config = dict(
    d_mlp=768,
    norm_eps=1e-05,
    rope_base=5560.0,
    rope_fraction=0.5,
)
Each number is 500 + 50 x the weight over its row's rms, rounded and kept within 0 to 999. Layers, rows and columns count from 0. Numbers have three digits each. The size before them is the row's rms in percent of the matrix's.

# q: layer 6 attention query, 128x192, rms 0.0657, rows 77-127, columns 144-191
# k: layer 6 attention key, 128x192, rms 0.0647, rows 77-127, columns 144-191
# v: layer 6 attention value, 128x192, rms 0.0578, rows 64-127, columns 144-191
# o: layer 6 attention output (transposed), 128x192, rms 0.0558, rows 64-127, columns 144-191
# up: layer 6 MLP up, 768x192, rms 0.0792, rows 0-13, columns 144-191
# down: layer 6 MLP down (transposed), 768x192, rms 0.059, rows 0-12, columns 144-191
q77 082:529471518451544523435508491574512557485523523489555489566497559546495567486480613527536408572420584565587468508440606549502523491483515443473459
k77 205:515476565557491410434504505473504445566550461536547471387489468524375485501508361513487499592489422493441535521544392395519521460541482480553516
q78 103:516405477531519435571452491527517461597579532506538466457533590408512435403516544469508483515440513501559366531564492460432519542528528457446445
k78 105:482560495514557529491396472515520493362435458520443519516419423499450580585475505549588534515454489455398497473527520531496519423536514520503490
q79 111:592545542434495510529352605353500492515609457487575536539490485498452553569490490457470414447506460482542494563480559391510513502500465458476444
k79 108:538556483478522512589461537463527649510487599478524482518478508551533459438499558509526545550495546538599473531360424549502526446384552488523475
q80 106:491433518516396518537434541443545491455546573466476551409576520610524562524436447562514388466583474485441488592471616508475502474518571478480576
k80 108:513511521450535544541448501450521501520481476553598494604536499503562390421513497465516490532487524531438525504527500546493466502475490487601471
q81 102:452504445465424507537532466478458506460407523454511485444515464440452485476502510518554452527543493455513505539512514471474567588531505497484433
k81 106:542459525524481514413630551500476565502604515467487534474522482589437525541485520494501560454486421562432520543483491538521553428457469495546416
q82 104:475567404562430488517521446469506531477554539453525543508475478455484533472577492378553539508470486485461531550464448480585551434427537549491486
k82 099:544503457468517531515526495444497543489458502529549489566557482485463497502356520432495521434474493546507512531575492510492455476451440520602546
q83 099:516525493419537516568528572600529590540510460469452507422509585449483432471383464585556491518538544398518478602493516555479437499419420528582554
k83 102:543487517507502516471576463483587483478570483474470450513521486500490628586503468516413531565386489543500480387479555494588480472509419473470482
q84 108:452527502581474445439462483436447430559514500427586586525500514508513460522450459450520552480435487485585550503517485542577548530437467478512506
k84 105:445539507390521537604511427483528684462336455530442498577491519450504503541456482431463400599491482577464499478424507480516554538499525538497460
q85 100:505560461517493539488533474461442593499502428425503515512527512475530524450530567478412528453452588461458503493494436421517453438528531498593431
k85 101:481544588505425456505463458534582534562498455544483480531466507548449528422438506502462465518596443507496466388526563551427511406489416471543584
q86 102:481521455475617523515578448504522596520518459474448385406488476446518526572668527463487464557520542524549410540546527456425449450539442524489484
k86 105:482525481554498504481407591523536353461578574465476480535450424562525427533465458542570466458562499445418607520487485531504506554444444418535429
q87 100:427487484544439527461539538536432489516532467548534550465535505488493509429501565553496432542512559429502471476479566572508590522419425532567489
k87 100:394569528517575589656409517504485493505510513585475428482474550584532491628505471538409448579559429461632529555503462501550551522445508481435430
q88 098:542531477490450539491521575514548541481577495514457601571519526579495481505482530569489487477478491528465455544535507526497469465469419387542468
k88 096:543540582508458510495445471448430536509477482467525467467519543428520528441559460434582435557462513450520473414498451505383500583427574486449548
q89 103:447411574410557438530441422502458537479480419488517446500512486530502463495549456436521491494537575463536487530453391471397456559502471477453447
k89 105:539552552606515494497480532613539398470591529440550502516491511452511536558444517582480559433516545540534577433581615491516499467607504419476544
q90 096:553470512436458552460559551602544494448571563491415531516492543508473462455494524532521459545418496553468440422572447542485518528517535450543506
k90 105:438501557515536457523492435490510440560463498512449513478410469496516521485490537404485442512471431445526504566397565543517511420466490585517487
q91 102:472477562411468474484451494507438471459554564468453545416491447416500453422559573474482417495579543567538512569507408444486457445460426486489505
k91 102:506491483504530537377575476542464565505445485539591496505507469524528626565450499529533511503443512446475511432486596495493508546493595433541409
q92 104:536462513603456460495450382547492416496490426468499500501491457477548450506480510529534547471457598515471639519466431542550538463453440525466542
k92 103:527602468471485468480487447469534598561612529503452538452535489482490545523502430509527477548513574565492381481591406445486502499454529478509516
q93 098:440480478457651447520441525452473486454440445490484483513477504486525535459502455415493414515433491544544516512474535490532461549502570534417496
k93 096:455523481474463517389580483479549512521524498457505541431422473518535404595435520494485442461503498582525545455469373501480477389537492522539525
q94 101:504469602500591391525517578468480588519489491482526476588554550486477508560518473447568493464485474500455479502514476465450458513470511508520550
k94 101:507497460497531652416459502513511573519528473542449490488473443565464518410447584622516500616522394472497482488458591482449450464435545512462509
q95 102:462543435409460442492469432509458424530535502492471548520482492551512504424519501568460403526526545546442498518529485501446597610534452481555480
k95 106:486448613488479565454538501557512482492531558473613565445463508451497496528499457455426523487554472574552447496449492511511459443496491446457568
v64 113:389503441522557484508480469513459484546493496496574402520433504464464561509579544491501469478565499480493465550430468478506503598538574499466519
o64 112:515509499511498393476488426497502489429422497363512480557437533465454498560531498428530529541467510442516510517476493463515531510451483513459452
v65 129:493567570476458434582449495432585565520508495567436611542446502532483480521500461467478497465520492524457487515523467470467502560520423546561521
o65 131:492471517403452484515524598520504506509510577590469587483547509483499500484446480582580439435524496437468576547619464527500509458573439516529510
v66 122:512523472501490448486413462415522496499561681476490514449554570520501444479548414408510499499568440483516513503476590507478443459563442468507551
o66 122:522594440486496444506418452432504549515495451460550493548542542515429478514482478446479490489463470474432481420476546437588444499552434492482415
v67 130:521546460463498489487564427500575574419483578577537606459436425554509515400505530531445538499461532515525524500432502458537519517467478498478444
o67 124:474454483437424498515459522517530454516489484542473382538531579498573548432505481519495443449501483493532538582539546482490573477497542500574566
v68 121:576582592542567480490480450434487516424484569483462523493466540474448470480511489436484503487500458551527506457422484512519556580516483371495467
o68 125:494482496506452531564434465495503448578472437535456579578484439494550467485466526532412460472487553531479451512508466559446434471522533380493520
v69 129:414505533469580484521509583523465494543440397354467371570495602362530592462567529517571547507503452484549459395516490485431529500486523477539439
o69 127:470568543565473569452541485409460495496478524499552497509392519453504509513587576544528515483453521589528505474431378558476485522417491471474442
v70 132:440533547532567453528487469514486411501395548468442554482517452544517439575467481511520406520608484512452486562545446565574479505582450505511488
o70 128:452507494501459544514577570459500419457520547450520473493530499482536502583557493433453475374423500458520530481601557573510545500515550536525471
v71 109:442446640421551483482487454478461498524488442558543418505576521354496490474544421468459468448473437462510479451598494580507577440532539506543515
o71 110:459513539552487542507493476501552457577434571501467446500520518381470478375534473567534528493381462500574497465529455544503501531486517492495433
v72 125:505519512659517523508558476422482569462503512488460515527514493464431455608435517504534496471413512529526484422456483492646505535458505461476495
o72 122:431547397559458470424464440524518499577477469567514590482452488482461519518444558598549562455487463597551500475483522532506481497544431437494568
v73 128:529493497444475502565400540514490473477504425547501468529432459544549512547440538548543510486481418423547496606447437561395489473507393507541531
o73 126:543518465562473504508510558493513530499501426514571407538430475454629496501471576497467488605395512401489549523484515534458446506537451502389520
v74 113:525509346482473510507531502508483468491505485442478527569542547519436452617500504472425541478501554523435487503502446537632528440506442497589538
o74 111:556430433476557540545496557555445546579476484498504533467474489522462478466508444587560553573514481620546492542613529469566536456487502436552526
v75 130:449447492450402534520509521473586499520515445488480476536628589484448487472469431499446579505579521446478418506534551562446487504536435418510559
o75 121:483507519559561515483564561535479527476535448500510502449507542442462537446512517471484460451470479467409490491406533482551466450483502499429490
v76 122:491514543483505515458485393528457507447530474513510549516546484483438472503447452499502490508403516506540514447500448506534599513529582472559404
o76 127:546505478458493507449517480527498440536529501529469482529534500578448507471476428561621542467565501489533514544491542528453485504372542463403512
v77 122:561604420510481450536527509467425493442589511527573469511561498580485528397491508473484542504512507458490559509427476480494505433509497465594430
o77 119:507459429506476579468487509485575402576453498500494480451521472506537517400438483505404437526488574578568485520541521537491433427574367502585393
v78 108:470515464509465475446495444424419520504515503470460503474555585487485467468391480455543505427487524490513443479523504496465507480605516476501456
o78 106:551574478568430588531482411523508453551445428538448539538492504439498474459545535625559457484472586427505415503539479544484460508514456451467360
v79 120:351474429468508482489544518559414388574464415531562392474526559438517539461466536522503531500470512429481468495584539503480539475494506518590521
o79 118:486564456586551564379508429565455440468477509442496498506443540447460526582537548461497467544506499434519514449499440518523525508421487506511450
v80 119:415415564532575477501486582552493538532488587407507455507548469465561473449488520530531540506441510463533404509560544571479474481441495418468510
o80 119:470472602499470575480479464493505458451471621440501554453546501445486489498488459528405505484434495558471373444497522522470453517570496496536494
v81 134:480593514566543470544532544578549602502473486491459491494486562562471528494579580545424516492475534465494403575512446430383567440418465483544515
o81 133:576516526480531519467526494571530490441473531504534539435531578542506570464470502513537471479456544568502458493609470446403568588610452444436505
v82 122:619461617556530486545442468419511525529454599376477479477500486416576451472531432522533532482488480440544512425548478499489484491539551488497480
o82 118:529530574560570417501430591462399546520531468531528476423515560532465475500440556469539589363497472436451462451480488447529439500563443532478549
v83 132:410489476448552451419538527443492534524553479469579401492477604484418425480493539525533484510521475530568571535415517485572561529516540608456543
o83 129:462557470473543508487449456497471407459540501456429461511437483449531434564581468501604542619480532550533478502453473428488600584408538543476423
v84 116:500469463520452453564514616521520451511625560424564522534489406458528518532487521525476604495476478492430494463538489540497539472522447453544504
o84 115:460472482498434569528457514540457509454502646424540567511583467498546489491476461418473580624491454539584471507563523511526515493543469495607514
v85 119:520530446466459472516515501529519521576559679476595476505464483564534465405513462558471530453564463524467503480513577501463512517514574579594480
o85 122:485488447445478465517465493547501563486600508428544476579588546489466489490467437438546493487550466431454507506614597448509555441542505547564535
v86 125:413590608516440472554597544480433536442530458460534431444422529519531584570463525494579537529456486457529622533490505527433595491502486499527478
o86 125:362516485478466562474477600543476405512539573442486456486482507461567480524515565504541562555461558537568557530518423515486515557510538481507496
v87 115:488449465563432548441513478416450491493481533550508514548388532527438528459402478503501479472526462505462626588530517521434602538562521465579617
o87 120:482461523376471547433449579544505470416521520508457572520552529556503488537458527463459414403606505367444556511520513467537464457497519510505506
v88 110:530590578470591542509478489531532563569516485532530494422403511535535512559544493479510405514478391411561409419450578441549479424448502507473584
o88 108:474493520463592433507438562494521516483501533449500395436341529463515573522518528426470572520433507475492540452517578396485566545601546522477509
v89 111:551463443530480501509544404463488586516515450579500561527567511488475446483542489516380501507496485492486406516547521588589415480433490460599554
o89 110:483462548561587464497452554589543568456475438502508534487555480452474499497421439499418523516488369545537454533501580437499525499462401462542556
v90 111:487465395422475520516529516500549486591521445517500395499500540552532509538497539555444498469534458398506500526453474474501526547472497426464476
o90 109:543508540504521413432516442508488569468513483446514408518476524502438434517503521493488498602550419514541537524437475380558512469562540475476498
v91 119:487532509487520443445509389417481578450462511644531525499408478391490565472455442442544561505462478541496441482516472537513531516501493517500465
o91 117:395472409516429527461460543552527476526439439537503567549483493464556466517439540609560506496480445452522496565517435561483469480414443483489573
v92 118:496527438441492488474335522548559490552571406387454429543449554525520550453493521489479520477477452567429594464458460546429527517473522504459481
o92 117:593473585520526481475453521464553485464503444456500540534531472551469454494587492507529474569553466499452544529502518435494554459520482468442465
v93 115:447556525564496471518495530469501551493525472507483429577635426492508438498451474476460530476431483480533447476447522480479510457508531532488545
o93 119:514582447510468442443476436468451511527422427573525514452454487508364555458477462600537470488582439556446490529518467634488414530523453480521535
v94 121:556478508596462521515571513504575505516507539457479576501483527426490484502381545568486593485526456611503424453574492501535556321521472488519525
o94 119:418482478563457604491527499567495475509456519511508632438526492562511565472473547586472483460539488543485434535558542568501472469522442488536547
v95 114:496575504469488576498524517534480519518491489640518487456516533485468526470523522522428442528530522432519442430446483453464537507546628568577515
o95 109:552487496444548493464547398568521513542488441496476492403485481499519541447474457529495472610522444534515498564579448464478440554367531459526545
q96 088:427416525543562411524588421501451475424435569512513492427577463526622463428417454556469550530453535498516571437499500537461487446486524547509504
k96 088:470515449489505492479475505592573546524525409528471568483411569550491512607490515460430444489507492434510404459440438510454498494463473506394494
q97 109:501399477508522444574471562496512431516527534479407515474465462553531463470402531518572531485516495472449581584493475557502474526468524400497461
k97 105:436485485567486506480494485541550498526476420471577524441515458640483490512511468566396365520494484570494545512543478523443566438481486577504543
q98 079:475375506476430436517498513440494502500438506481472468468536547506478471461498459502369536457540486470400508563459410555532511483453499499577467
k98 080:470512556600537466493541482518498503478474476385599513462514517531505505487388441506425542484451450561541460460535550462617513420498431492526603
q99 105:464555483494516554488514553446534514586572518528500589538500557495481446503562469440548543457547555497463374526566551518564462592483579534502502
k99 105:597468375460541575477471460530480517479435507512512493596573463455530549456500565531535495514454512485476485430447523493573426549502527522448499
q100 121:481565413452566582517577482513443500503541431543498569543518546534566416512509540501572503521474594470570458470535584507621471583491563566444534
k100 078:509435527488392487459573489474606464497498520554449496508536541586508526524525518539473498466558504532455546630530402540466488582501535433421535
q101 083:504449545510526452469438490515526420543471507436553474516530447474515570441491486524437386568553491446494549506486431497429505423590501508499443
k101 120:468495566455532391536541483509514471575544487516528437425473469531404490498492442467424533516487469533471484536523548420525538499539409510573464
q102 081:552478473496457573388507407465577448580543492595541551480494535574535459466502398601490431504480516561523519511537445442579514448566485478489521
k102 145:445471549459574427535510574531470482541560456462543441421577405470485518546498469450498472550464418469421465507547533438464532550531491549548477
q103 158:542458602566465410421453490448561444537498527489552479451532483536449585461497445510404473533569449488410540504481451446441515402539496482550493
k103 083:468460514460573370507536533559422455492594480494569401477461421383489527477499453367500443652529425405483509477521555442533487505552490522600476
q104 152:450533429431532590573486511514426498425506463506446495529541504498580455562523586490582523439445534523553412474492574547532450618433542531428485
k104 079:498546470536449622501557514537558511491424499500471608549512509522532508445486530588461485385511602507517481545491476615499551483435538481426569
q105 095:518495496510456535384488487430584446566593578573484603413492554629508452514509427561536478513525477583487541521535504486526457485560554442453580
k105 156:464458556443565436500482536575418464501544481499547403429572400459484481529553458412484476547523439451377485490514545388501527510545503518555458
q106 097:491505483499576525584542544530440554425451435448524472602549462401561556528560620495472551493485530447539455456448528505522511494462439596541395
k106 129:511539489520450554544531489485549530473449552514462583563487526523533534492485588577498548373478587519564503528445453592475509507420522430446559
q107 167:486516479427566564585529548544432488458512484458452525589523516472565511548533581461540541459487555453557493460463579566546512572447473551481436
k107 087:545580495527442574536512511497591561446434513474484572485512573496502569488447531572489526338511597564572454522525482553495481522425429438432552
q108 133:534467539563458431401448501431505470546484524533548504416559468569414555481455376519418495564561481526432525498557470456486535458579440467572524
k108 062:514470535412546372511463528525454521537565462500503470599527542512507499474524462468526462556501438417489484497510522424585491511552575491507408
q109 081:430440433486511535551467511493580423427466405535556477479579487510515542507559568522471441470560506481388493542459584478497545495513471505620367
k109 166:493498495521456593493506496516471543478475556542457528645503556502609522504503547532520538460445559521542495496464416634459512471427509427428546
q110 104:501496482449587369478527531499581430564416547501533538582524436560468442509554473444510507510545481572584464477548508518578500411541551503493510
k110 105:546483474497529563542399447559477575563579474509471461483445506588496534566503528457594497536483448538356408478487481386524453478485610445527558
q111 101:455525467407494552481479534487538477441582526477470640494570595509519438458511546625435472517447518460518464496524462516485471512565444533487457
k111 105:436529571538513517501595488527504470425407623428529540523539472460457496594515446520540514425452542428528550479494523525549474458460471346452537
q112 091:546405506507463527514571489519579502513439520454462384521459501408466481585514544549485529477411484593502466455583451451552507561534549492567458
k112 092:384576515518545464518481491523399511533486496449515529506566530531575557468435561493554493477474547488505454519474530531483528477577529496471481
q113 094:400518523520599377610522519459586502479544489515572449492497503415406543484552425476522550482537481490481449536481533467593478437468500479544416
k113 098:533477520398510481486470642426432588507533491553396473570492510442489525455544467462559559445495463489557552511505482486472468586490573533511477
q114 102:476582435482407539514469493476534535560478437514512464500537409550533541447468484476468585493551537529516550532401458461478481428500535494423442
k114 100:496429481505499516482511545417531538478546450464504503618515422489544479430529559514499462518462581585382450461536501564467448471495522533534530
q115 097:430508522502586448492551495481464552525450485461544538472570583437451498476519444458497486513501506498464427522515493595567442573497673577454548
k115 100:476507456511577501533446492516501494560524509549428473595429393499501442383500510472466515604425497522509647510502480373503514566566571511505512
q116 105:507481526519606542532457548503634595490505507530462514459483508580535599484499543546421573529506466593474452451415538498427552546497560504568476
k116 100:446535512505461418469475478546509496528476475408592486534526517463478485440526461417487468506542604476462504476475399483502504491531510370575467
q117 095:503518455474508554538480521543512586425491514454548576468514424446487586534499596506474524537467501468454516419490633455517498395518485400511474
k117 096:574597572546507467495426523454510430575448559504443462515460534475512517445449458477507544463467443478498537471510478493433540519517516376462568
q118 099:511556554535494461579388390500497449498580516395532522453474541523484474517518508622469461472473491462457528558503453570619541482438524626445533
k118 104:461491546440475479487545584526482552552523438577385493571570495528458437455419499447584494489497550490496535439459460476541490586566475480461497
q119 098:480564531511453487582391480451597561495488490504499589579411583580496489494485524500421412477543412486507508492457544470581516479507532477449562
k119 096:522398475488470561479479557439509520630527507534496419596540579514502477516535441473534435501472501441480481459544467560449477469546515533477493
q120 094:510510468512471471538516423497414529447493395418468510538526477528531496566365477434491529501486413397463485499590614503494561518483388574484544
k120 094:506473508497404436549471544470618453611482553504490616470560626528501540427485451538559474501532375560516521498535574403425511445477562526498579
q121 092:619500644438501466489524516478425475459449467447540506509489398408521542492557536491474481487469488457555514421473466424527518511546413556519531
k121 091:498566564557570390499573587476542525574531476458494467478383525545463500544422557508451538502542547517492465548541536469518572519463543502453513
q122 108:520565510523516488504478541512465508566463523465499586491535425370500535412546509514499444494566558513508444479582563466516607381585464465533441
k122 104:558428560486598498472509522502460505563438530410462484554347552508491521497493504487535517586430474528413497420409426459478499495450553462502442
q123 103:482520528509488517419498441490427528514454476515472549480404527447535478514463389406525501544456514529533505426468573554424505498524598519445581
k123 104:508552529475540551486511485469542480477435500577496443510504428623497519462567548490424497544525479494556541483474433504452441621496579576484416
q124 098:499546490457581404575525494584482515486454459499514518485485451450514538460394539502468573483500508464517514506490442476449506516557390540505480
k124 098:509468527556445554483479532475514480553449545498536627500456535580439466544422409504458593381460490552543553536579540525469469460439456515441579
q125 104:544468476526493553571549582550519588420567530461464519564463396521533482427491539534509520512520479434492537486556570507462501458535477517507481
k125 104:523438512525516513404456492476501448569451515507545546554453529469550553543465442503544386455506521524539518439588495571568626541526483550463542
q126 099:511550450505482406501401491424449549517651511485512503517563484470506508432483403373535537467465479532490552569616471512508474540495564537457601
k126 101:556489492513499561529499461580549498566494463454474482551484508478457511522509552466493555533473469536508547474573571403579516512567515609487518
q127 110:485441478472472575457467464484473497556546457498527479440557463557600510496512492570563398528447461556579549462434540506443461514537566425447473
k127 114:451494469527454533496514600458511461469458467524435496497580462582517499438586554429547527565511555561437413513438407538551502499538469634513398
v96 097:499538458468511510512571556518468463551487360531594525567534470541469381449468568519497499526607459386537483593459387502519458490473506488556415
o96 109:536548585515543535499482509564504532599539388453469441410441397454495564443497457538533490623483536470587433488561450421514472556507507498512376
v97 103:464522521505412408478493414381558532570495524525489470418545514610543466472520443555424495450577434474463500477555473493432475567534427599580575
o97 098:488544440549422508428546503519456455463522609492488510519459527481535470496486405457557473547449430388519582480497504525492510536502501445475430
v98 088:518431542517477493490560544478487414541532530533504456464453548525534477454540499576472519474531498523520482580492460524487483468537435481538499
o98 094:558519557452567540458553457506484592533556438514520545428436478479459563544539488482553563612553524607580426455523467351568529486564560465501441
v99 091:482480458399482532558491528463440502448529587553502508588382469611543488562513469490480462506530497529541553480454464553536424483504470524444463
o99 089:553489426531660378545476531483449576452540448466500502425516459491455544469478498459511536611482471522536457516470511331485541442548442625563560
v100 090:383478509558478466515470494541573546488512521423526471498428473466492518522521500430598419510488490539435426454530593540493558471571529551461565
o100 102:476512443485386474471548509409433431508430586495526518595539484465503450549523536500531481426489454425407579520424515648465482503471509524560523
v101 084:492539478558474486432571576541496486513542536446517463445515467428488489523440505474475405513388588462518435481549497559490439388522458473500585
o101 090:475503366547403553494556477500475491422519494470509452537636480530518458465421500515470489432409499465481554538493491553426478491457439463565504
v102 088:539542386466520462479561471497380607512559519571531550586446485530545532594401496529518491499387538486517525500503541552501482456487409528483511
o102 092:517526532539552442471463505533488533505535399487514435481473423475413576457403406536492522645551472469562437530552439428444559543497450539508455
v103 083:487546555530511501563470391425515437409546582545441475460469472473494547508547493425483522436566560556509429437552524448507550585569512501433463
o103 082:539530474480458422522528495444509516502480577504575445495531550519466506506613554433592549414494447572452585566526524541561505424527560460506565
v104 104:431505541506527441537584490394475511491451545424461515455540632476488403596421564475539453503606473511515418503445586516520468541455462430594602
o104 104:477581594430560507496580579464452438486554458500482571504476485470385482545558476582559498453540425586475422494501522521531435447523473496561477
v105 110:562484527569396480524465346482559611570531499548438496533496433537512495449450453507541562511511550506519505517569457530441493545564427489478501
o105 112:526553430495416517506497531492439588465502571493593503501479496481509567497480538411504503539462391509427544570521522580452428507573490435454536
v106 100:361470536545565475472575564478506477480436579491483454399573460432558590470556444544543515463384484536455495419530560472496545593516524454496524
o106 104:454486471518400464504499527464495448469487585479485542591534627484486419559495466557511460442550483514464541471452586535464475494444510454562576
v107 103:532563533542437500542452395488424496572493446431605399539461441475519444453489469541562512495537442468528547451496491487487625553510543503502479
o107 112:590538588496478561423499492497479507616398518487537522463397412418507575495523570488521530576484501380511496437551489487496419537515540426517423
v108 095:538468506468461540555458485519526567474516379492477535480411548579488512519487498499446589579520522563544500451487424491411472495438554520439460
o108 094:560471508508644505554462521522503556461520548462550460467484479527515592487553587349541526519425551523641535485497542366525555490564442460440491
v109 098:531458482523534507583557610566478515435509642594537497502513512451434554602451527535445510488397511481519598474512533448542499483441523464421528
o109 097:525498440474477627569517495507469513487593436523550473456548525515441544515417487518460510548523587464536477428523454461449556504512453488569500
v110 091:449548456498556471550497571425550450526521557446459511512471444489425379466501524521469627505524582412522425557540546475545585673531576546575525
o110 092:495458556472450574466496538491552398598464500424445368557475584414519405548505492500607396623490472423513527515558479560531530559413521418528416
v111 099:597408524393493556485475465472506535438497513585511490442485533518517491471475461599518527495467550464552437466432472551507384590443486484336467
o111 101:577511514488595508523456514530503651422545425516571447455471495456430572459440525416499567622460503585565529487525413387526537536518447519510531
v112 093:544506435456485456525474511474549476516458446417490480564386489646500465482460470425588487496490483509456508526507544530475479438515541525455488
o112 095:547466513457449473618442547552505557473548536458452492487498467461478453553507510368564447497453489437482502522549494598463520510541434550500426
v113 101:441524487474586509494421539527583514448519529550521409502540464443505506424560560488611406488516496431562546363490461512436529576523565510526521
o113 108:512532435515451488416510437463511425518449453454481458617491574483496408529542462481491535402452464482435497539471497549584495478445547493578483
v114 089:534610490467449469561590502542563545557505510507510526459520502484412450473403563510494573542504540464526456478494429497490533522518520514500451
o114 093:521590486408523607481516495561467566524519417418506414446378480475461518434484475487535478624531444431577506530536440530515586601439501454524427
v115 102:511482571440485510555462498410583562546428622552509569451461461587478474504527461524478513475536513557527481462452597527531535571499561543414428
o115 110:514439459519552418489494507502472509465435535500524436526544559554512483530504553429498480497523445478429562469530570529484644497506516491507614
v116 085:545492506542429509497481524493457465448533556539528483545541503562453475549477515524523467573461509511396589470393469491520464569482524478573478
o116 089:504574577500519527494495531507478513551510423470434511458450460519415536524486454560471518639619514456551448511566493473472530600464497562538507
v117 094:444535365470450531447564578484509526403504519506532500540502510505557563546504597554561452538388484409508491581472457588491470472458498466486484
o117 091:455515489454540536451478507458446535509516461414466443486451520552510528481525458536424481510523402618521537509511550380568387553459526541589574
v118 098:506458473624489513503520425512544488579484536434528530408523548561528424557392537553500571540424521483466564508528515445504441397433482502479504
o118 102:466496495470426604597503565524486530515551522505454543447494513523469576515405514479506429517569493437525525505545510534434491546517471466540535
v119 098:404524373601397455421508570458525503513536517565529554512458539554433517610529553581436540470568430415460492590531560531508572437451474515495558
o119 095:467535587481522548519478480487431560429544434480520562485493432518504469523431419557467480583477499510505500446532559411536505521571523600510575
v120 091:534506453635446481422446456549529546497507516569535571533500475472449564462469471592585534511487484503423522448570483539395488559502429522487577
o120 092:468561550539533481501488455464472457484491528504521560529407482476476524484473382572452531493553488425493466493491512567470548533494462550463525
v121 096:542540526482524540498498513553427518531546545470431544550451549518534446580512474492539542563476486532467522394458561514536388497509581583396467
o121 093:532465464402601479500523488505493558537503367502509399471568533475528555417413540445561529586490527499528462523556394438484653554523482529525483
v122 092:535542385542473552497540503445455453564511493482509540586605591550540471637461540521493529547398469536541359563479587481487518392428516501450456
o122 100:512488590537597495486473512538515547556516462525452482390467400545480551432491401582453519468591532610556481477526486426471550521513536547430491
v123 093:478489535568556471479524529487531494431406485517526460480574507440526537504467518453534461489417442489549475446480543473505472538485569531498490
o123 094:515516547556490520459563547532450431555463505542449570466458425521502529461480432621437481409525586454489484506440545553412441451503477579530549
v124 093:470493475473513495492584443542526479418457533458515523475489509571522513513548507487479461492347509555498561496493503529433396497441552526537573
o124 093:433488531480496535551551548476484403427532485440428450494507558444482583535549532464619465493585475472511540609476493573516551500422498508552478
v125 086:503534453501461469508525522544524518460566599528399468562434556424420478548417544444595468525523541466421513470471557441455509447561498451524527
o125 095:531517443437473509521454535493442479457526512451473542582459516511485416587498558543496451489447488442484518503506440632451455526501364550513485
v126 099:486465439638487525502551470426499620496488527514472522521535437516455507542526505492486573490542463433485537525534456530563556414513542487447527
o126 095:424554421563527507559427500434459500473590460525540567417423433574488532493442422557474512448496523451513488440446533587453429512504518627461605
v127 107:423622511453438508542499443502521497511481467520464525522549574614485569572503550480510485531534500441500334552455443402480518505472603522558428
o127 112:420506539489478554585493536529510466602483562481442468504542619579511467478627471516502434482507454550523514580609501520501589486537497502522473
up0 108:544511471518503468358483543332539552496472508441486476448501433460458476447487429442504572472479534410474529486546472527491410562491503491485503
down0 107:468528525409484499578482503619466432490450507453482486586516529503447496493482540505536548595505493595485543505439530468478577394552527453531488
up1 094:448514597648537453482578497527444500490451532524480514534461444530422500493634484595500475465476449452472488478587473506469464505541571439482417
down1 093:506468381351478473508502514511494464591513417443489476449603556541508430467429533420500535633504474567504534553460538523496481453520476546519568
up2 102:516504592550478416471430501430533424460521474599453488358501501489487478398472391522460513508507529500441537567514523485429532484525538528517439
down2 104:553449531497476483562489541499539550500530526399539517554531524565432547476560488492514452556469543500650572473473532556601435494481536573503514
up3 108:494536562466455415504593551460545517500470475489488491537493515494458604473472546443407424560461416492483511409504501420510513381543461489585559
down3 104:540550477507441511519487551514467471517429485478523524454483446533608544445443623480393493403551569569538526466527529464448433435593465431572419
up4 112:542582495633548508504561499540490493569564485600572526421549552536552555428459424507514532547447560508483511480607507458515511421560545494477516
down4 102:479506496393492513482470527473443414485394556556476469573480515585550385568470543540596558466523454452581494483500445501510571583599551513509566
up5 116:423523539478477500483479545477452541476508497535530464454425545527434508532449539451552518619480359464434497526547452487499496545547513532461578
down5 125:510486516482506486531481492504420625447585524564495494459520462462454525477439492535404542499457489530601460551490509477448554511393492523568469
up6 094:633534489529594479517562415538473602539564513491498481428441543529438480443512502377514525471562576514452512497568478451568618416475413451570436
down6 086:431427581484421535370422572457550483440464491495497592522480509468453541509560532607566506581443465542524519545456556527413450537444574563455544
up7 101:474498591549522517440538492572509510522479443544472407471433410532470496511494457476375464491534532557523573526447460541459434461402579480559525
down7 098:568513513496478464636486590469536549408571494471518548539539541489454496512549524498581541587453472375500444549487556464530591556554413563457531
up8 097:416530458490461504485495397473511530511494473537547474513572491518456451484537461478446460541398461447436530509511443477539508488522355459526555
down8 089:524500535453522456546512592489537500518478445443499416595444556500512579545537485550506482501595559451579502538488565503360514505509543485500400
up9 095:395491500455475529536392548450559508429574468515452556563534454513444499407468449501496537535508526534356539495561464383503421528569587455561512
down9 096:541524520552488497493614492547446539572499473475476450580458619474518479535526479453536421444452484441651466520458507507440578458426465497495537
up10 108:546464400498576509489497554549488510495458465477478523425478526524469462371482480436501519481587551548516423556598488437503501536582509518479469
down10 103:521438524544417470464510519514495491440492470426553483466421429554491497526571494411526489548461583476511570457476553495470468476484536533485520
up11 103:544509373520468494465496466531508521517548526592449523439460496621538511482510497488485494514578547475569510480464442538457505411542457567553419
down11 106:550450597519433536541487612424575428583466463490509449536572561481445468467512478532550585466500509531422464479578574537544493497567486549476576
up12 093:419506572595498491482507466446396487557440461495528448456463501547441455503498499501527535612488486583497535434500570572381489428416478498571490
down12 085:571492463445515453427543532512537498436566527548459500608474488398501451570452533495444401548467520442617399485516388483611555484551446589462414
up13 104:453457565561447468367407448486531557560503479533541536543401383545489457491556451503533538565502494507463544445464506521608429513486545505417480